Part of a small language model's weights.
Size: 9 layers, width 256, 6 heads of 64 (2 for keys and values), MLP 704 SwiGLU, vocabulary 1024, 7.52M parameters.
Training: a variant of Muon for these matrices, 172M tokens, 5240 steps.
Each number is 128 + 24 x the weight over its row's rms, rounded and kept within 0 to 255. Layers, rows and columns count from 0. Numbers have three digits each. The size before them is the row's rms in percent of the matrix's.

# o: layer 3 attention output (transposed), 384x256, rms 0.07, rows 212-218,276-281,340-345, columns 0-255
# v: layer 3 attention value, 128x256, rms 0.0563, rows 85-90, columns 0-255
o212 105:104159137156157127152099131181180135136160123122159107176139135137090161109173144138117106115107167189110122123136084143086168131146076128119150114154147143127109145106157130107108096191086115096107112124122127148166089140144159098150146146169095103134085135145110092117105118114141157126120114131112137168120123161121106159146149107201118101115059124136140097163124121124115139140122152096137084172144103108138131087157113129122096126123111116131104154130113126148101157124142126139148106154115126129099114111131122116123150140113137079164123154142138122104115116147139154123129126097159135141115125137113135171145109104121091142112120140126173125117103147164119113158153133174123124164105099170082106127095105133128129157173149180149144120160155162157137126138120123
o276 091:098138145119143108126173134175122159140103123147162058130128106167117117106130114110160138122114125119163106166156133136140139134138125151125126094196136106103135127144144177127136158089136184160110168135109156103143106120160092129098131116066096097098141121158130123120140139128155153135157132131151145128115111134155107101113133175168153133139107089177098146124144114125135152169112189123142120122129133136142121142109126173140162102151105107098116188156113143126175164162156120084101114129092125179101147124068104146113136132152098115086127156119145102164159126164127098132128120099093125082099117097111115142139136074137109168145104118160133129095141119160104127117123124147111147125156158138128096135134116115118100155131131143109118124124128144160143145121149163
o340 093:099117110094170110092104148140119130134121116106120080157184135144141136118163139125142119158106156068111155145111092167113106130141115143121129133187131128150123105151124143119133082134151143109169087117131129090073171117119107087107132160160109156143117125117170132121137129099139086175139110095119154172120100147098129105117095108171110125154119095118161095121110154140130158112145138162096136140140125135113112146141110137117119114139136121142065114164131149164093108153094152142158179137110105094121071130144127113126125127103163200152132110132137139103138165137126118137117120135109100169153160144116152154137106140110105104092133125163106138130116138117121142154150104120163141114167124137150171084184137136159085142106110107127108138165106126128110112138151171
v85 102:110128093135117157092112174153097183165099121153116124107095125110129129125122161136141058131104142145122093099138101136091107115151080125141118130145134069114130090118103165160113136117128128145155158135133165158137122118150126141103076125078155122138130111145155141079165115121142158135087139141129166098126126112197097147129152115159112133091174121130141091107110120102124109137132139099133165131088139126136108153166128166150131125135109110126108104141137103110135085143135136095122113194141164105123110097131134105112121110133191156112134117149103130099188108091143162138145085108140127175103119112141123119057112101120156147133116121117130137131123135142139091097130121099118168141131077107112143150127175143134109121114109105134106110144152135116144107099154135
o213 113:123160116155120112089143147135116138122123139107146158098134106140160152139104138123162131162105140198114103123146131145068158125126154117107121111112133109105125146145129088155099123120115161143101183141134120120160106103153155171150130131189116142087151132112110133122118145138130109118181174083140140138145061105110132111145126116136110094140092143095100153098132152114164133158156139154137139181146153107104167096165137166137108111090113124118115135115104149101166105132101180135109147130130154121157203131117138114091117113141133121167138115132114170117132131135144114138140128141124156104117173162133143091123112121134133127126132139183169157130123107124129152130124138127116155107173183159102129129120124129139153105116087141101069161108115181087139143120105134
o277 104:120141102135143141103171134102140132129148102127140179105128169120145114126138127094109091151145135114128101122137130121120138111145142112206112082136119191113109136109141164081125105131160145102166092121136129090112123123132104137146193126185071147139115146123117135158110169085103075138136147131143139131142160160093092124175119114131109112112126121088136146126116163098121156117181181132114113130135135164150144120126082127089084098122118099102108109131087120131122125099159101126118112097083155137101112140114138118121120139102087104143126137111133117154107115155148145125107178110134165135170132154088110124126120154122122121116133138142158095173097126104139133142123091131112084114146107143100121081114124125128130153117094084148135092127151152103111134174174140
o341 083:130122199088103161142091098106133118148102127118153133151123143122129128086103121133119109169089160132127153095137096161155121129104123152117113188145158108161144128120132111103119120125150140178109124174154141155158123158117115132150087172089123105144185156117141099137152104157166152141138154113145139147129123068148112107109116113182162142132161093133168117133089111124145123158138094117101120098117102121147146134145116092114144146124129139147092151131114132128108130139181160128102161183099124159084130159137165148161138138176148145103121133153156129107155171127130108137113093164118111125141121167126120162153103141155118132150112128113155097152110153087098113158138110141117112136114113114149139127153175094109107126108181094088155126123136105099127147111105119
v86 102:123108119156095111164168103123136086174112114111135152131133151199107096150113081128152107134136141112134145102170124089111112181125126121152109121132147125144141119096148172133140110144132097126112122133096146129124133118131157154119126132131128090114090106158103132114138104127144149109103146134131134081136181095158112119142159148137098129155151118170114097192120146174122101104115134143122123160152122092122115149132105156114118157134070140127116143122138104126120102093084122156139124092151134129137089161149147123149116129173103080096139124113148136151138154103132159151111148168131160145134157117088138128146105158139129127127125128125125147129136131109153118149088157076121100161102146104118136079085102164128183078113097122129080094096072072144114127148125112
o214 108:124133128096128097089137088122141125165129149125163096145170148132127156143113160099132121087131167107102095119115136152166143127115162122167126140146114116110131108152084142105127146142105141118123088166132150146125160152115162168134148174123124144157174157105119100106154130150192095160150143112127123124114153155141119144170162114133113135110115099106102127122161134140145150145157123140122138125116137128160149091069170117135176162127131132101156155160147128101143118097142059130142145129135120139151113142136148144142099171101145147114153079122098132115132162143102109186121082127133142133134116113152112118123096149116129098130146088089132102128100145131141142076146145151136112095156131097113144088098164153102144070178091113159113093129094144167148154137150116
o278 109:096144136157145118140092144118172100151100143152158149172104167129120114126148122149155131123145095166097148078142135147111137146142118127163104124112162137142084110125138135104129116103168099123124140122130115138158132134182137121086109114106123140089129110070101108121114159139108148127165105152144121155151082127128130146080111119215133103151140110106165112149121132134127102141100115073104110123066175101135148119120114121150104140112107153117103137109117186123106129149106106096137102141099167145126109075091128104118129124132149123116133065076119125170108095103131125110121138125123102163143121133145133098142179112136128111143141126146094146103120105117137098113105103120114166093149128133161141133090146130136134150148136130160135158122134196131137100112154184
o342 085:127132164192108135149079107156167152128135139116084119145123137132122086148104160150148094132101124155114153164129121096077080147100139126156145112148109139136151181129164117106109155132157112140089144120135145114106099070082091108109166118109133104100139113160154145124123129116181098140142172153108146123140139157114125101072141121131138146137135132105101129145126146157168132091150145114125150172097124152144083133126135104137091078120088116146098141127141104120132152163171138117116150133106148086106147156127095106123135094118128106113153169130111124091153110137141116108130122123145148150143122140109119102144093162105105165104096140153132107138154134136136110162097191092117069162138145160102104123126102141155095129122117143110113131134109132153155087112133082
v87 101:154109112103145165145144185167110099125125134113135115096062113159129131141116104101120134143120075133132132180141120127135094104119147133117142131138145113159120108134136164152148146131147139149116140085172090164098098147148117121124132106125084145104096111174109152085131169151124170139101117134153149139132094127108145094112141113117144169153096158142160116093125127121134178142136084106113145118145138161103143110100120127088128113131069122125108132119134168152141114129118146086111111075133141137114120137173088109109106157134136119146164089130147091143135116175115117102129130139158104145100140148148130122116100070145154111154137159153155129141183112153134138101110133135071158137127159166151161131126113134082072131112118088133115126108128120080123176102139146
o215 113:121109148127113114146160162156120130088143134086126138150140136109144118092093151159125165116129097139178124091145108136086124146119158130121139157093135129144095129129116133112159114124151153173131095111147172155107170123123166135156096091133133105084089160127134113125122114082142116133135117151057126175104137127130121152123161132092114101141113142122135188123156130137093084138118128110114137101123147167088109085145153112092138125121163138139145152125134138115096098154131146133119145138137106112149156130094187125147140129107134140123100117119132186118119153116123115116154151110088095096136205160169108115172146127128144113118145138103165135089155167119115141122144101087155088111162155137120157073109186132146146135094132123139140131133141103129093159150119102
o279 097:112146124176138108118132109106135148113132119146138082135109153100090143112140150123169108146130151119106112157126128132141095146109116161139134141153140128111110114112153102136148097167071139073086140104113122097130117097141116119095122107110160105111121096078133085121135107162114116107140126149134145138137129119097138152115096096159115099075156109145095184123155085149061157149141159138150097142153115116140137135145165118070110102124151125103142121101086150148149170108126156141106125107167135115147129160176096118141187062124115165152107172111153153138113161125142130154150150137137114150135120111101123138113143073137137139119120130112153152089135135127165144140163094090140049136106118140109107077126126118142130140150137123120147143103160097128142140144138118
o343 089:169136094114146136111111128162109135136122104133133131137084164097119158137139119090130088173129099135141109165135108166107133106121183102104152131116133142135081133159116155170116130105083161131139139114173075137103128163187146116120118163108108079117107152147161120115127094126099148120087125126155159125102138108172134072139108128093174141197096130123110104115151100127142112111108152130161120122139131107137130113128136164145128141113115138131113140145136112121113114118144162126148114129080115171151103123152140153168148173142174109145164126120132133093143127141104148106106142157118166142131104066129130129125111152081136082097115081139121127096093125104126116115134137140143185115082073101126149145154117150137120140149095101138100106149143105096128108157140131
v88 099:119118096125142117121119137122163105089131109132116125195133124120125132142086157106129149121094132151131159091141143110120148116170124163134130120091136117168154098102155120137075132110165115115135110095124144116107148094117141132105113090149121149118126100095115143136165084116119121155149117149149140129146101124091142144128142101145118104118123118089083112169087140149167152146123095154127118159141108110168100118148081136123126129135104082112123137142148147142058111139163068110122104157121132151146172166086129188131087129125116082141107142133110129081139150139153119126079072139145088108118117127115136112119143147129187085117165125089133167155100105101126128108103091132109141103130108105114133107123097143121136187159168136150180137121116152109115144117129129
o216 102:126097161110117157132134112098113158170106126089166149154189098143130121150135205136126117089090100135137152116060126103129075149112115155099099116120095148128113159154141116138139113138104141114150109156101107133139115107147137132136161147155088103156124107102132088137108113133140125104102120132132181156123139116109099109172141092116130123124108167113180129086126129140090123115111139124163140134123146144092139142116138134122120129100160121086126127147083147159088128134168109120173139154113115140142158127136101119131110158127100127147115153126138118104154106150145134146158122098134123114128170094113152080141135117164172121167137107120088119166126135114096122116138147124079146159098108183104173087115105124119144089132159172119115137098131192113098150142143136
o280 095:135142137103111099121134125137118123139127105099071099125109141118154127154112130153113115144143148122136139142123107116119168146085099157131124135160101119124095168157101125108148151163130123154091154108125122101149097143099093092132127142131137096096141123145139173125172114141221113142136182125115106140130106138110101165129135101152102125136106112092111120134152118117131136128135104097101127105110075157141088164137142127096123118138071133131085146120151101115125122093125148086160103106147111121146155062155108124115146081130143142081111143096129120110110120124161075118121129166088130151127150110133118131151129113147126143179143138129101159135126184115165117119091163110152154132109177148096102128145151119154121074131098157110164160132096129099091088105157131
o344 098:117158143147136088123113140170099120145108110109121151150138084130098125140089108144137135154107140135170138130109108133130114140181121116152171141136092133163113119153124108142110090154113152133156078095106124102143139137098169161141127140135132151099138077148151132129140131115115129101179117119158159110126104163126134149113119113156139159104115137143127093142111155115135135119129102138104175131159141115080131152107143141154170166175142096096165147132112156133125097147148119126081131142119128099122123128127164116134123154136170114166109131111097093123158124155091107160127123148154124123142089173111086123065187120107127095106117081131147133148088074127127114138108088106160127105163145105085088109088147115091115177161117124126185160155109116122137139114103131
v89 106:133115148130118136155126102100133144108146124122131083095150151087091105105129115151113087156146133129158132101120142146124110116169125154149110176147115097107120125127120145122122184137100125108121153122141109131087148100139098127124101119151150129125097116125163105151137136163105113168133129138183122146152096121176116117126102106129135105142111098137157128093139104121128142065116180142093106165109131150128134133116116102093104119133107117127117152145189170134141129105101089136132165110118130124094114117115138141126138106088131157102146140117127118200144100145121163148123137151134091168095115123125136118109127168129107112133149096152148181114104101110120188110117090164137097158107161122117114152119054149098115124074169066086087138131111138115174123126125147
o217 107:126126115085144116134097121160160140163132169093109150108106127153112153115120128178111131157163102105141135110118083142130117091141148113147166082112118116161122136133139154114130112150107118148122118151145150134127144112152133112157115129142153124129123134079131161121135136119138106141127110138078156125094100138135174103090126127126156135139091139156064159108118159163136132127101059186137161142144126109143154114152128127099126132104177136107156130128107096094186141145091080106110112107121127100134149108136108169114124127169164087116104119187161072164121163115069113119132117122131135120127132125096140122147148101155135164111143086099119121137137098117111167168127138123133138148153080110127113079170093109134141140108084132145168140141099131119154116143165116
o281 111:139138102136069153122144141112136112146141153158138093144106089142160156132075136093097161169127118126145151155174137128151146117093125149134135093128186117148120128128130119145142074128097100114085150152162120117149169162147146133109102109140117123126116159110124100152149144129132128146122125107064139137111111129108129168109106133091129134127086095138113139109159104149149135142147147105121161125121127119137096106141135139136115117103139137101112134110121148136127138091117112144118140120110173106145097185156139188079130151123127141140141098126168113078166108168135095157103155148145136114111147071145134071132142139138082151135116131126146113142151128172053102156114127132150154088078113168148099145106122106099128108128160180153085118108121145162123135113130126
o345 086:167136137177151130110115134105069138136131137128138163125100180105098118124145122110126098190136153141112082126109095129100082111136153078111064135163104128086136164091133108141109147117143166129128138148145111164148149112119113165110144112110126097124140103149142127072155150165162122150127123106147106114145128151162114128160137143131163148126130081124133104129116138141082098066163095118090117138126151158132134085120138137150131153118142122070147166122162129159137163139115129131135126152146141154151148085136148126151076125121103128104121126148132101150151133130111108121138123083143156142126122134084147113182131155120145122149115154160129109149174149140096175110149135151100098133136147110088152163138071110089137141099122130156146115097110098153122121162125136
v90 097:107104157123103145194116127150154135115146154106131117112165124104119116085124124151108152114127102109140137112119094126115137109114129115119101167137100099150135165071108096104121123163130142076098134140115132148150114153170120160141120071113125126114152138093129161179107131147147131171128127123143147134117149120187144117153122128163127129142139169127151118174145105116144133121136120136153104107095141073168166150130142124091144121149131164145130077105169130146082109108119065108111138159108165129158147184101097105125136104074151107169088126155158122141131122133144133088137133126164120154100125137166110097136166123138118151085121140135128068137131155122144113111120103119139114166097066102109128113145144119134129137129100131125118135070103101104123110084136137
o218 114:085149109120153099113166123130109171137129123162138163129119130173113127116119127142156125156100157123103149156118145127135151142142098131144176119125099123132113159111080115116129130142135124131097149109093116148156174099164160091100166107114112119151100097140133060152140170162165100182161148145143106110121124170141143139109149135145090167112135130114146124123121088124107145111145140114151104107117118151146111112127156162138138096107137102072193125115121115132084122117129161140067159106100114157152144135171119165136112132139142098099138148117120140129172113163161121119129125119117119132111121120135195151104113139163097097172155092127124086129151151107113132114150116137118163147130111149098134127110149138106139151148107149134126136167144095051118081162109140